Part of a small language model's weights.
Size: 26 layers, width 160, 2 heads of 64, MLP 640 tanh GELU, vocabulary 1024, 7.83M parameters.
Architecture: LayerNorm before each block, learned positions, biases, tied embeddings.
Training: a variant of SOAP for these matrices, 261M tokens, 3980 steps.
Each number is 200 + 40 x the weight over its row's rms, rounded and kept within 0 to 999. Layers, rows and columns count from 0. The size before them is the row's rms in percent of the matrix's.

# layer 20 MLP down (transposed), 640x160, rms 0.246, rows 29-69, columns 0-39
100,210,174,195,176,209,208,181,232,162,140,171,168,161,138,281,213,174,217,218,155,244,183,182,185,203,258,93,126,152,220,254,138,132,259,243,199,170,97,167,170
097,226,170,160,123,218,155,295,217,218,232,279,207,229,219,213,190,162,227,219,177,259,205,238,125,255,174,187,223,190,251,164,179,240,233,161,146,182,182,212,197
102,193,199,115,238,173,245,226,218,158,150,156,254,268,175,238,192,272,226,240,211,234,233,180,108,196,159,199,177,79,195,113,204,212,235,183,196,276,255,199,151
095,189,200,145,208,222,164,118,244,287,204,187,186,207,229,145,181,244,177,190,189,170,224,146,235,183,231,127,174,95,221,185,170,193,247,151,215,197,198,169,252
085,186,206,212,184,157,204,194,141,213,137,170,209,209,187,158,199,277,202,184,196,269,199,202,262,192,195,245,237,184,239,136,242,118,182,139,159,250,191,185,161
100,147,211,176,267,159,202,212,171,194,281,205,150,258,188,244,250,254,144,228,176,221,231,183,166,243,182,199,158,175,190,190,125,190,194,245,158,196,242,169,234
098,147,255,219,202,207,263,193,209,200,179,212,216,225,154,237,166,146,235,179,210,184,275,212,233,251,200,256,192,236,190,277,227,244,199,123,201,217,204,195,226
105,148,167,192,223,269,223,215,156,200,201,210,235,215,190,167,165,189,271,199,213,242,262,218,231,216,177,120,251,208,232,182,233,199,129,240,187,157,250,153,289
104,166,183,161,228,61,209,164,259,181,173,176,177,146,230,226,152,223,213,284,178,236,188,186,269,176,226,293,204,256,174,230,175,188,244,187,117,255,168,181,185
104,249,221,248,199,259,193,198,165,170,223,226,207,228,181,140,244,233,143,163,165,175,137,214,192,194,262,208,186,166,225,195,199,240,166,178,137,185,192,207,216
103,261,160,165,185,138,165,227,98,269,208,237,206,167,173,186,181,135,225,214,203,171,164,118,221,229,221,192,198,218,195,194,224,154,124,151,189,241,192,227,230
107,186,204,222,236,189,153,184,123,213,179,239,242,140,198,189,164,256,152,186,181,141,258,189,242,202,207,160,188,174,155,227,171,166,213,164,244,187,160,244,221
102,266,262,239,162,245,122,132,237,231,195,259,212,243,183,132,142,215,234,182,131,149,238,223,152,215,187,164,205,192,191,210,147,285,281,269,181,133,215,212,205
094,197,249,169,162,159,140,175,149,205,265,245,123,274,175,126,155,169,280,173,215,154,180,251,213,247,151,209,188,187,189,208,232,224,188,190,150,156,180,193,130
104,196,220,180,192,171,183,264,180,197,214,170,160,161,142,205,242,114,126,163,267,201,194,172,282,235,182,195,273,200,177,126,170,189,241,203,174,183,292,240,246
099,238,239,233,169,218,154,199,199,158,138,208,206,213,206,272,224,178,205,190,188,213,186,178,245,165,276,237,181,208,192,155,131,217,243,183,179,207,176,249,223
099,166,176,198,167,246,275,198,164,243,198,224,167,234,154,219,213,202,183,175,159,259,245,283,228,169,197,155,272,214,268,193,223,207,223,201,305,122,243,202,211
105,215,220,167,151,193,228,208,179,219,143,196,213,193,168,214,221,246,183,193,246,133,217,213,236,219,195,247,240,155,227,177,202,115,172,180,131,142,271,181,231
103,178,171,192,226,280,254,190,204,262,211,134,196,232,235,191,226,234,192,208,218,173,193,143,297,179,206,176,217,211,156,151,256,129,194,169,201,220,234,197,213
092,178,179,232,222,203,149,215,156,151,159,164,115,178,274,202,190,190,162,199,222,151,163,185,183,216,189,178,218,203,180,131,279,187,186,174,235,229,203,222,155
097,232,190,215,218,198,221,154,311,239,230,175,235,235,198,204,188,136,210,185,201,216,155,198,169,230,231,224,264,197,202,199,169,99,243,187,187,239,196,177,251
097,224,220,165,198,232,191,81,242,249,219,231,162,203,180,165,195,251,228,202,242,259,188,133,294,181,115,112,171,143,256,234,176,211,183,183,190,203,204,238,166
093,179,236,206,183,173,142,182,217,210,261,244,165,189,176,129,238,231,143,256,186,139,269,166,78,182,187,205,200,255,255,164,208,193,116,145,192,181,160,241,188
106,197,235,140,165,193,186,196,226,176,183,240,154,280,117,154,242,245,140,199,236,252,165,223,249,186,256,310,170,233,180,209,229,136,244,169,166,195,226,176,249
095,244,181,218,228,226,200,245,212,211,249,160,237,190,149,164,233,214,216,147,181,224,199,217,197,140,212,168,197,274,236,241,229,212,187,236,137,102,151,161,180
109,153,206,215,224,229,163,178,248,184,168,228,190,179,178,216,236,210,223,222,172,233,145,223,207,219,151,181,176,197,211,283,192,189,116,245,210,210,187,206,284
101,165,280,167,225,237,140,271,209,149,223,159,211,226,197,183,259,165,178,203,213,165,209,240,200,197,185,192,164,186,140,152,222,194,147,241,201,155,289,200,231
100,136,174,301,142,234,233,242,207,286,175,188,125,210,200,111,248,201,259,136,116,152,213,222,158,255,210,179,210,224,238,165,212,230,205,187,148,162,151,177,220
098,197,220,170,142,265,266,174,164,171,246,177,167,214,230,219,207,151,165,195,217,172,235,213,164,158,205,159,168,120,181,93,210,199,198,172,170,90,141,139,253
101,191,259,212,173,149,231,211,261,188,162,233,176,168,258,238,233,271,253,217,126,237,288,165,171,218,227,190,233,141,250,234,204,213,149,146,190,166,149,120,250
096,157,231,175,167,196,179,275,172,179,259,245,225,162,261,161,248,98,230,207,207,212,189,254,209,157,198,235,187,157,221,219,198,192,228,176,164,233,163,155,186
095,245,244,249,235,201,166,203,246,251,253,196,190,120,136,223,241,225,176,222,247,185,202,224,282,171,198,159,150,171,228,177,164,191,143,271,251,227,97,251,263
115,201,196,213,106,207,159,216,210,186,232,204,164,221,194,182,202,180,178,129,250,166,212,176,147,139,296,149,220,248,206,250,201,212,179,224,182,278,149,174,135
092,189,240,164,167,220,194,198,215,173,215,204,257,265,193,243,149,281,195,181,273,169,150,173,164,191,158,122,201,182,220,157,208,203,220,221,228,157,263,166,163
106,173,212,257,188,219,207,255,337,252,225,167,188,171,178,256,174,162,201,139,259,233,175,236,186,126,172,235,166,155,169,149,163,244,151,222,155,209,197,193,192
106,167,212,275,179,146,144,162,177,226,159,241,196,179,226,289,170,283,214,179,181,106,273,263,206,204,193,135,121,138,211,263,220,168,168,250,229,207,142,102,215
090,186,309,141,216,218,207,154,184,234,140,202,236,201,224,265,160,176,185,203,231,219,204,188,215,226,152,209,133,243,138,249,147,217,185,216,210,237,181,193,118
103,132,161,189,191,235,174,200,215,236,230,220,210,149,277,178,209,240,250,240,213,169,146,207,235,215,181,235,234,193,184,159,198,193,85,196,192,169,221,193,158
100,169,213,157,254,206,189,163,172,186,184,217,171,249,118,163,219,174,195,263,115,202,264,174,218,192,230,192,275,229,163,252,239,249,191,267,217,115,179,176,249
084,217,215,178,201,235,191,200,173,145,257,155,257,170,212,210,233,201,260,244,263,235,164,193,165,180,237,196,229,266,213,175,162,200,213,218,239,203,250,86,155
101,208,194,185,206,222,194,248,223,272,196,162,237,214,281,145,241,170,135,236,199,197,199,216,54,243,197,289,208,178,217,273,220,193,186,193,169,216,170,234,186
# layer 20 MLP up, 640x160, rms 0.217, rows 30-69, columns 0-39
098,230,154,230,142,93,228,249,230,220,129,180,199,201,277,185,195,262,151,258,249,148,162,153,200,257,234,254,159,163,208,165,180,214,226,212,193,187,239,159,226
098,215,177,166,224,153,137,265,158,237,290,227,215,144,214,216,245,150,120,183,183,157,225,159,150,201,161,232,266,189,189,190,256,169,203,145,247,144,186,178,228
098,156,154,143,159,174,154,272,145,215,169,269,156,222,163,193,129,233,136,273,269,256,138,214,181,250,181,239,210,167,196,155,205,153,169,177,164,192,206,257,191
097,152,178,220,217,250,250,212,196,257,212,218,225,152,229,232,213,140,180,175,228,235,202,205,205,187,186,198,134,257,215,256,174,111,205,242,229,210,199,181,211
097,174,207,193,172,270,204,169,254,153,212,236,160,188,187,183,145,172,245,257,215,168,135,175,237,109,162,194,188,188,177,188,262,145,255,180,244,129,285,186,198
112,200,200,192,243,246,272,237,192,110,165,225,157,165,206,227,208,201,202,267,174,143,193,153,169,245,173,210,121,218,198,219,241,233,160,125,179,229,185,207,225
097,164,149,211,185,211,234,121,160,198,221,185,136,171,148,143,177,184,234,154,144,267,185,172,248,228,213,226,99,278,133,227,271,155,219,170,136,160,189,157,193
101,277,202,265,220,170,100,172,216,217,181,210,197,246,165,137,171,218,229,153,299,169,207,152,188,176,134,315,161,223,193,159,258,196,190,247,211,266,187,198,171
097,184,248,222,221,146,217,226,233,180,243,205,191,208,147,201,142,198,259,210,215,243,170,144,247,142,225,218,97,206,156,253,221,177,118,215,217,281,172,187,169
100,198,209,229,100,234,199,280,207,182,163,195,198,216,149,171,183,158,188,214,183,158,268,154,247,169,224,303,167,218,236,159,161,243,170,141,272,204,207,190,223
097,181,148,154,267,193,174,225,234,189,279,192,210,228,247,203,128,167,196,303,198,196,146,219,128,207,220,205,256,187,235,230,154,182,201,172,210,206,216,161,254
103,155,178,287,129,226,218,274,218,230,249,240,240,159,163,174,243,184,210,196,212,240,153,166,221,156,211,197,167,165,211,214,200,211,235,128,176,141,187,186,196
098,221,248,220,169,212,200,183,153,238,223,207,220,213,222,192,231,208,229,128,208,104,129,205,242,237,191,310,153,189,203,275,198,274,161,275,221,210,179,184,202
103,266,174,242,144,240,214,162,100,218,192,201,172,229,210,201,228,233,180,247,283,207,213,151,209,191,279,252,169,216,228,239,202,258,185,106,279,266,156,235,170
102,141,132,176,121,169,114,181,153,234,205,248,241,207,266,154,135,149,173,177,197,187,167,152,163,279,263,229,183,142,201,155,220,243,134,207,245,210,227,148,168
100,197,224,173,204,218,186,203,110,153,225,171,248,235,200,194,204,228,257,188,196,145,148,188,201,225,216,263,160,231,231,236,262,304,188,220,252,256,174,234,188
101,207,214,185,202,168,205,165,249,200,247,270,113,214,188,267,162,151,215,157,169,205,208,228,306,227,185,200,184,214,147,159,180,158,157,202,196,161,205,214,129
113,220,213,238,192,179,153,236,253,192,247,250,220,235,220,216,232,196,192,304,188,196,221,205,237,218,132,168,221,255,214,194,217,163,180,191,192,283,232,255,321
102,266,146,181,96,148,164,255,194,177,252,250,233,161,198,226,135,266,244,205,138,195,171,256,220,212,155,152,224,169,193,187,179,249,188,140,227,171,98,168,213
095,187,194,158,207,183,177,233,193,140,170,245,223,215,246,230,214,146,196,287,238,221,193,224,212,222,90,150,226,170,225,162,210,135,130,187,201,154,212,177,179
093,156,204,192,174,251,213,153,180,165,177,212,247,233,137,234,179,127,169,168,206,155,193,255,119,213,200,193,156,196,158,239,195,188,198,293,209,189,232,183,196
099,253,153,234,201,238,171,203,120,160,186,309,146,189,176,271,183,199,229,204,191,223,202,213,164,165,230,142,225,150,192,188,181,241,181,198,142,196,193,294,264
106,228,202,228,181,234,239,190,243,130,171,182,154,145,192,223,212,122,327,201,196,233,227,231,166,133,169,163,151,170,168,177,167,210,178,192,222,179,178,246,242
097,175,151,245,264,166,175,173,226,182,126,202,102,152,251,170,188,234,212,196,190,234,166,191,174,188,234,236,188,146,261,168,257,202,209,190,203,193,220,175,193
096,213,174,288,196,224,196,227,222,248,214,235,225,201,204,123,120,241,222,183,230,171,94,183,218,179,170,180,131,163,125,205,295,202,110,236,197,204,201,178,229
102,236,150,202,130,183,175,171,233,173,212,122,95,179,194,189,259,213,242,182,123,264,188,116,183,248,197,205,238,141,304,248,119,170,245,213,173,256,217,188,249
100,246,197,242,207,225,216,139,218,159,194,213,153,204,168,255,189,277,145,183,165,151,231,171,235,113,250,164,188,155,161,211,216,233,144,265,205,209,178,213,319
103,232,128,167,264,204,234,215,134,161,213,147,169,205,204,166,254,199,238,274,152,285,168,180,212,242,162,244,197,164,172,198,241,194,163,175,232,247,131,181,278
106,182,162,140,174,163,221,191,147,179,196,139,201,176,235,227,166,208,179,154,250,243,199,262,162,159,273,216,216,248,203,226,233,172,225,190,208,188,162,207,283
097,174,159,221,188,145,158,215,158,185,209,253,213,142,231,172,193,153,193,246,211,186,209,220,276,201,229,164,213,197,260,272,204,157,133,279,251,152,218,212,214
101,219,154,217,139,176,205,254,245,120,182,117,192,163,207,234,245,256,116,251,189,241,235,252,224,231,224,258,125,270,160,242,187,200,190,212,253,263,200,200,237
108,113,102,227,206,175,229,217,168,168,270,177,174,261,148,167,198,170,179,163,216,139,201,169,214,110,182,268,235,172,230,184,233,197,228,178,233,225,202,188,164
094,187,211,198,131,128,253,176,216,216,149,125,97,186,173,214,201,123,197,207,203,185,215,300,226,203,259,248,162,205,201,229,191,158,137,168,179,164,175,233,214
103,289,126,153,227,186,201,176,125,225,212,224,224,204,206,163,195,179,193,221,202,119,156,251,213,299,239,237,189,254,191,227,254,186,175,223,259,184,203,218,189
101,271,137,232,274,210,242,189,265,142,161,228,194,182,153,260,149,161,260,197,183,238,158,216,196,174,176,242,140,205,165,167,227,303,258,237,116,227,234,237,166
100,185,157,166,176,107,216,192,237,215,180,121,177,229,225,146,154,196,233,189,249,189,250,178,163,184,250,171,191,157,193,218,246,175,191,225,201,106,198,218,220
106,194,152,161,222,235,189,140,237,198,241,179,170,211,137,186,148,231,186,237,252,217,156,232,210,142,174,204,169,203,183,210,178,249,233,163,214,147,212,252,221
106,149,195,267,196,149,218,207,163,163,166,222,239,173,189,188,192,163,218,246,179,178,127,174,205,220,236,272,97,181,217,185,236,187,193,170,208,239,183,245,193
094,245,192,207,157,131,238,147,230,202,198,154,223,180,152,224,188,195,167,213,135,247,245,215,209,226,178,194,195,241,167,239,234,152,194,106,231,131,205,209,198
099,205,219,122,238,196,224,161,173,206,229,245,264,108,232,221,97,205,173,219,188,291,263,150,191,230,169,226,197,162,171,174,126,131,210,196,135,223,252,187,248